Part of a small language model's weights.
Architecture: RMSNorm before each block, rotary positions, normalized queries and keys, hashed n-gram embeddings.
Training: a variant of Muon for these matrices, 253M tokens, 11063 steps.
Each number is 128 + 24 x the weight over its row's rms, rounded and kept within 0 to 255. Layers, rows and columns count from 0. Numbers have three digits each. The size before them is the row's rms in percent of the matrix's.

# layer 13 MLP down (transposed), 1024x256, rms 0.0451, rows 224-249, columns 128-255
091:139127138122122161162130147144148136111138141119159107109157095110125082148105130123113146115123110123089087097196072179118092104135131097076113152119109111134095127140088076112129131121135121119097164144115147103091159118104140098163110109131108121122126135150143115200120119137109134167152140110115150109139104155154136117114159156122120126124150115090118144130155108124141146126126
103:141123113117159155152102128119134122133158102143131166141169116105129221124124121147128099150161116154139126162138111132127140105162125142154120130155080147169126139093116165172133168110143111099113152110120145126145131143151118155150126119117125166119154168130074134118143127144142118151162145101122114121112110130139145146152149102087152119132139131132177112104115108117122129100106
088:132122154108131139139165157132116152120122112124152104116144113158112162146134152128095137139110153123127148142128171148132133143146085092099153163114141113142147129122160151091089147103163110116133103124109121117177151080083151137112096102098142122094140119171132095129131158118126076142114154089130129133112113093140151107134172190139091159143097111118144137105150122079070118099127
086:105126104148106104159102148128135114097127160116117126106154152084141179116141062140124104145148146131136118164153104154124130102088108107152086116105116087169153127046126102145134137116153096130080100164130110111123137135151127127128137114121149133148184116136134127159103141148132099082129105127155130126132126130122111118142152126139129135119143143161118155127159151141160110135134
091:195147138114121104129191094125126158135093110141108188140141146112121153093135159127092100141129142136102080104098114121130123153138167115129150093114154139153118112157156111158160094117120151108129122101103108102119159107101120133156131133112158134113185137119097149152091119136150141120200116117145138124174113116124139152134119150122105141122134127119135135109151145119127114124107
113:132113146139049136116123113154145143161120115114098102095097099100167129163143128175091099117137098109141141178163112081125090064136164128139161103180155167145106135119125131139163118119121088102152177141148149130123129133170117127146148128127148123137126128108152147153101142134106140110136111081114171116122135149166172084133144124109107094125105122132090132161133131128096172167203
098:148138083119114100107159144084149119106119125161125124214135092104118141130107135092121144125161153152147148137121134074157157137118150104122139134155120140140110133158153146105132163112098169135131095109104066112111141197122126162156162090146118134143140129155114125101127121107123170142109132170104127107117156144151092133130115102148114125099116135150162123118121148127131158101093
096:137101110113144131112149159125094146108164128120110109152118111123104114145110127103129134108142138163097113118145109126132114140107084130135152140111157140119114133106122115106098136148115096159144097140146127142143122138165122170122125161101117117127100144117152150103104132097150127145135135083147132120171140114122098080143106160160095117138110139128140125109131127102162141151144
098:164125083102124093129082121064137119143158154160130099136157126151084104141118118091107154166106141138159084137134139172143082139132135171104135131155118134104156142118133103098124101082128108179127093084140096091152140120145125126100107129135133105114141101149162121082115109108109110161127140094139128162134114106118130122193147162120117102140137147155114103144114091159156108183100
099:135116115129110129153107134146098122153149155103149149114139125135186068202102103104134126120106120126132129123129137143137140101122086100158108126110170130133093115109156096152135166140172114140116190154126110121133186170151131123134122116135138153129163094118116131119103161166097168125157171122105113152160171133123114144153152141093111122169148107148095115116142129142083075153138
079:140122079136175117146100095104134147105128109133122103169143109112163146167159106137102161156135115132095136139131130117137132102116160101124100117137134142096111125149182112121101145137107144162149108097100117153135127102129155124144135152103126123121116136114134126131130107167116112147144096118127113146136163106166086184124134170113123117163124134150180152132165148075126161182116
106:109159138089118115115122154120116069083182137133185127155113110123136090102159171122144138147138111133138157182145114142136139136120113094138173120096113110101155156148126102136098106103074121120079143138119113109139136102136085102098114149179124165131132118118041135152113120137151113128148139151108093132180139150098103136116182111147133112130155149123085115094089127126094161115107
090:134131125109144133104175114169135129139157139136112108124138143139118115099129149089128116138140120160120138136117173110170135117171143095134122099078112142101125099068110131137123181119134147102140133153149122118202137102135116117167147165104164144132135135110111161141153132130186108154144173096127141110128130112160147088067129104134103166126110110134134106125155116116120111119139
084:113138146114082138103111113159113151106150127119125136131126149130175115086167144116140129123115109142133126122093075080159130117123106149127109154155150110140152136127110124129140131137106151149076125158132150124075145095122158123108113181138167146118145087139157143100144114110123167050148168159175131106128148070084124162086113142144127140136128133133124165154117121151120112095122
125:118149082119116124115145139154066137124128143126131118124139108106157103147089112141083162161179134113141101127103081144130135101128119116174144137165113166147113128109140151157128149148139151108137195146069095124126104157137095143120115109138162130085114148135144110117119112172164121142094156120132175116175143125140137112080134127146117135110113103127093155120108108162102124120112
102:082175137127094115107144097115114105103130133160165117152088122111178132119141136117152148127121134168134134139191154110126152163155147108127131162128119097138143125117130103138135121135133171129087091119121157103077143154143147144143167148125137125094131159078114120118200091100076129147139139104169152091124149160087150122128139085146129104151136123132119126138171075124178140088121
098:122154123107129127116149143126114143144156126113158149116092187143107130137185092120131133125153109100135114172088136099140147134108152166100089163146129140129124091086140144106128133104162119187131090128119103148096159160126103122108149158128109105122188150120124143114089107125120080095086155172160171083149149148104132106138127103169131122163107125106123166150139115115143135127148
090:176141131127090115147139086085148101122123161110135128120142111145144158214145098136139161156120124132160127118158105095152135121063114130101182145156126151089130093084104118140110080134149165103120132139100114113132117134122124134114124114140155088100119117129170180091131111130076087096117114132115137137135125113112105119103110097159140092171125149143109087120096143122123104118138
097:113107075155156083127093134106126142121135121109122103135110128142137137157100102129167172105159161132103087142106108136142097146153138120150103165093127121178144140124112135168100114157140106143096134139132135162168141142141113132131109127138091103084146116092142095146109064110129149162109111127126113079142183145121138163175133145124067130144134181133199101113124137104120103143121
131:111113159132187120159115091079096120127160130111146111118133151120165111101146108191086149139121116111095123117095131179124126130156160114117122119107121159152130127140142143109117132108096121131144096146104142115102142147106189155107144168111082118148139137090117110125146130084155127123124086117197134117165063100125154156153137114145153129095097136141128152106108117101129126131161
098:185128140094092158163122175189146144106126139100105136079102129096157121148141112144126159108144103189096120110153152130199138174157126103160134118147107122103147121171139118117142140165116081100102115158135116090143120123119127130132100068112119135131151113189127159144102103108158093126132113153087146129105106123105137119100130116136124097151102092132143093110130114134107136168115
110:114136103103129098172135099136130145175107108095133138096112152155115141144110145134128156098122084092074097136114136136112130123106129163143148130158135112120141090134108129119142127123101082101192138127179106098150115135161112111083131171114091115127146161146082079134127104145111136139109104128111139105174105137143192106130147135158078128095147147063098099164128146104127136110152
083:074125122137114084171149166130141129126113133169119125135151129127181153148146126141127134152154153131141164136148151108130131132098168094082140171167104122136120106083119137139152112137160092138153125136099101121143078158108114114123110098154114091119141128171117137119166169143108142124171098129094129084104076093150153133150098086113163155108115154166125084124120127126137115158147
104:143152126088115151078087125131134094123119120116178154117169111151127160118139102149131108152105121133125148130154108148127114099113128116094171141128120151090073113122099171147145083136122105105178190139085127105153118130132168110157140117122136145135130098124176125138142129116126106139100109083079107136129093149137103113109088110119111113123135149139110094108160123130113088140161
087:133128179147108094128146129158138149127137168117133154114145060112163127093117166133140131154152079087191125143136131134114121122186098129134137145146136117155095139145131136116101076136125088122131129114101151154135131129143120111136083083162100176125131127166120161107166174130116133163126117159150117139133113146137163113120113136120111138144115096128137152159142103152146113111085
091:163118087124092134134125138119160095177144140104132123158130103118142150187142130107102125121166130132145120140138126140116117147106132142129116139132109117123090158116092093182138160110103141148143114168128174159113145131128156124126166140090110119106150098122142142117086157129104144086123153113139177146155135166111131117116133141124148122127122160191121115138089114147103120087126
# layer 13 MLP up, 1024x256, rms 0.127, rows 225-249, columns 128-255
105:094162124125110165092152124157126136120087155079135165115104094109114139140098055144120106136114115137111120180138149140138178134098148116129161105117126107117125146122132137096128153102146092122115131112123144133143126068131134134070113138072148203137107138133140102110146098143131151066121135145119087102080127098121102100107121116158124158169125081134170150122122120143082131149151
091:133140099146141143132091101149134107109108135146112125121091114134090115124167153191071135128125126107132154099132157124136100107132145128139081111150170112112105113138134125153119127161141160146134113154144115137089140125126090131145144105161119108146148132147072142067125083143103135180134152106139150134116140190140133127165089104124155073107131141144129148097100135132148167116103
092:138132126148127130116191136171166118150114105097149091206099125186122126148121149068079106119136122091120147122135115117167118124125137156148145146124131148143152141170130122111089127102080092148108162155107163097141139118164144145140165191152127139071126123128193099155105114103105147101160114132086159132162097132130153115133094146108112182138138118095077106145099108109110150153156
096:125135126110113125124128168110129091128173084099073122163147099123111136158165104096120120147153156161140118109133107142107127094151121099120113106110095105115144145117089152136163123102105136083149172152154148127114132114167107091120147104117142129137124111125100172108135133135108149137114120157196126118108092120094152134147068153138180077135107099104138142157139141135116141153100
108:133119108115182167124126161127145090134145146129149125119145159131090093107107123081134161170113136141145115140085109156117141152092113151100148147081072114103086129133097093123129130137113151149130112153134143144161112109130146139118126118142101162102147129076092110148140124170149126118142131120148087136165117136096127135107130114129153130173134104126161099086140115106164099115106
105:108163106145131115107135141111113121160099119136121162147056149157161112135172140093080147137120126165123081141130154113109149105158149117097130174104113167145122096121122139119162163159078134090159174131147092123098142103143129135128128149102162134124129157172167129126134151160135162162111131149119167058144120159133159110094111155133127113124098116158144137128157118094147059140126
093:088110109107132164188080180125104125115127147162101135119156136104129135135123158112105146140157129147130122071164129097105140120165148170130125146135112145111124124151128095091127132163087097152191123180073086139078107107142123151127147147098134089138131126119139125106121119109138137153140131154118071127132103147132099140145168096091155155122138122178155151120143166158104144143108
100:182143153128136144159115134124116128119147118124123132116175143087155132127107123126160093083111144146138095143118120116150134099150126125133113088084093125163105132083101116113131188134124078146120168111097176180112133164107128108151093141100157118109135114139123089138131120150072139104158119129085147111110128127079111129118116119105127113147166130103134161091134135153143114127130
098:164144099115156139098166153143118122124112113064161073173135117114136155168097103119147149124145170128156110104138112154145124136120155133148148133185157121084116148163128151131176131140117121126086102076112122125113102117078120162130153084093105127118112119144132127105101141096136147083108128099151134142088122111158106156145141137152134120136129142145100085158122117090099153137115
084:161158113138128135129082129084134144126158180117092159136141115122129138131143090110123151165065132148114132120157132115122137053135126159126105152126122118138104128126143131130197179135116139124079125076103150151092118127130081118130161152137093137119111162114097154084121133117139143136102150164161141096089128167117137072082133172126131140142196100146118093147143140137147114128105
104:134150125111162128129145152122097142125147124094122117118126133096100111129177106107152138100145124114129097131169131128152129150156079139142045115111179107099119170141056171150105170105149129123128150134139072108105094129149161137158131154128085157084151126106131135073088113106119121161134104127153093136168116111154116194118103193137156121122101107125115168128118130156111105128139
086:147131093139115137159086120118124095092134102128116161121080083154130124106143167167139120126103120121100085138076108144105094122111116110101126164125174101138129113144125147128165116102125129123092145145118142127138099087130139146120117090108099072146091144109093156115087149151106121112140151144109087077143158137151145100161167131121132138171156127106122171124123125126163161111118
086:153153116118140102093104126099125118149055131125142134142142139186090129104137164109113097124148118149104137135143168149129155136065131178104135136128180125104140129132173153112128114141108114176138169156141131137142107128184099148104120124114162157143146174165135130134142152086126145158106106132120111113127130174147159119185131119100104161154117127144143102057119120092101141108127
114:104137123103107171124189127111138154130147105125150125106101110151123128119176091151121135113114174121154115128161079136146119134136103132147108124121162112119109100151133140089146166144150130146135156145108112110113137133094132128138120128132129126128122128103154139149137088092119145069125107129160096129135097183116184111107139160130137137141144151137143124112099104146155093165147
101:133153158168136163127142113100087142182126094104138126119086171124090137117117168152117137140143164085140134116112117110112144088127142154133118132126137130134124135114143100103131128126114100132161149090113090119120128157130163120126140137161146120178084116152138159129151095120134133116114139145085092111121118097121151110100150105106116131120134125103160108185155132108099113111058
099:119105142105138079163112102148147112124144149141163134124126147127090152110133130094093154148113118111151105099150118118135148152097117129111144181124134158095150095142136129162141098133124068136135142126104150136129109125140121153124109108135145101119108094118122137102135105123122125124145162205104127106109113117128130167133119191123104092111155180162156137121089096101140146132076
088:088096101118154145141166099145097155134152121130132135148132157114135159180149168111109102113113109109102127128095101149138096085147152125153118159103148089116091131150124140140168128126155176142165143143119132106125142112087140149146107171141117120098132122114171144155152147084182135142124151139122121116091093164167122132175152139121137130079114105151179140114187159108135120123129
095:144126142123161081110154144114133135160147141137116132122106139142141094163107169149159132141091152134129131098135111148123157127122097152103152115108093147123110138100109124138144142139129139152136107130144136124140095061117147138118102097157137135144164110142067124134142107138105101138143146154124095100141138106122111126080119103094134102089109130111164130106121099164162119150126
109:154127112129109127132129085115135130145116098114107133103112117106138160109119115145113160172136132126122123124114134124093131123144134115124089109144142148103127153144106126111154103131130136152166143156178135108102121142129179157154135135148129128122131152124121086115118127081155111169144110129107113111125126119117110168106122136127105117083110110110098168147146143103110113151100
101:106148117114143148141092128109101125129167077145138153123092148086152145140118101151157132139146139111136097093081135142128125134091080164120158100138145105133101094160129151126159095081154172131132141114120067144099133118111136174137101129126148099131114127106124124138107159129135112115117173106139143123171124134115159112121087108136118148109149136129142143131074143159117173165099
103:141133120115100152137099146142110130162127126105142128111089113086130112077135118099124134115136152139131115137139131140137149160068118117135114149117096123159106106160133135179097155149114171111108141118155141147153121143080129146129140126147162138144149091122116154105125105118121118140198145113144150131162141148156093139169169167142149134154156126139102128149131149098127147176165
092:124114106156149111143098117118155119099216138106109175151094140115063141101169148146144091100126110162135119085128115088163111104146091134127111123103152137092154139118120100145096120151098107172124119110140136112156133114125156148135126133129142156125145116111137103131125103109140137143111132144126143164116127115071176109121121143138113126167156077125110124132099117137087132121129
103:149141104108174125160134147139094130155131144169133142109168135115128145173142094112152109114124116155123130105130099124099085155129128137132121139127145111125172133124138116152154121155086152082075111127125110128124115105143156156123091129069088123165132138127154140116150137158125132124105138108118147124160157121109147140145089136137133101103098113085145130094150083117110173119098
086:119158130163146142158137104114152096113126132111096121100119126099120163153147150136115056109071122161121133146117105130098144159092132160098153121168102158114092129113117117158133130121114163104088110132144135144096155132113079150141101141155181127133089117113100113118137132152149141123154159139167130151102116120150109137144128171126127129133144167126121118138138151113100109127102
103:118136140102129153100124140135146148114083113166096134173091109130124093148154141184136146133097126084174169101123138116119157107141110134112097162168105114111133130135135160114129134129185109175098119162127117133163115145125109132175137150114111145148106138144130141131121118126144128137143152119156093117136109086084139136119107103160098149118136117088155125137110127175193064134132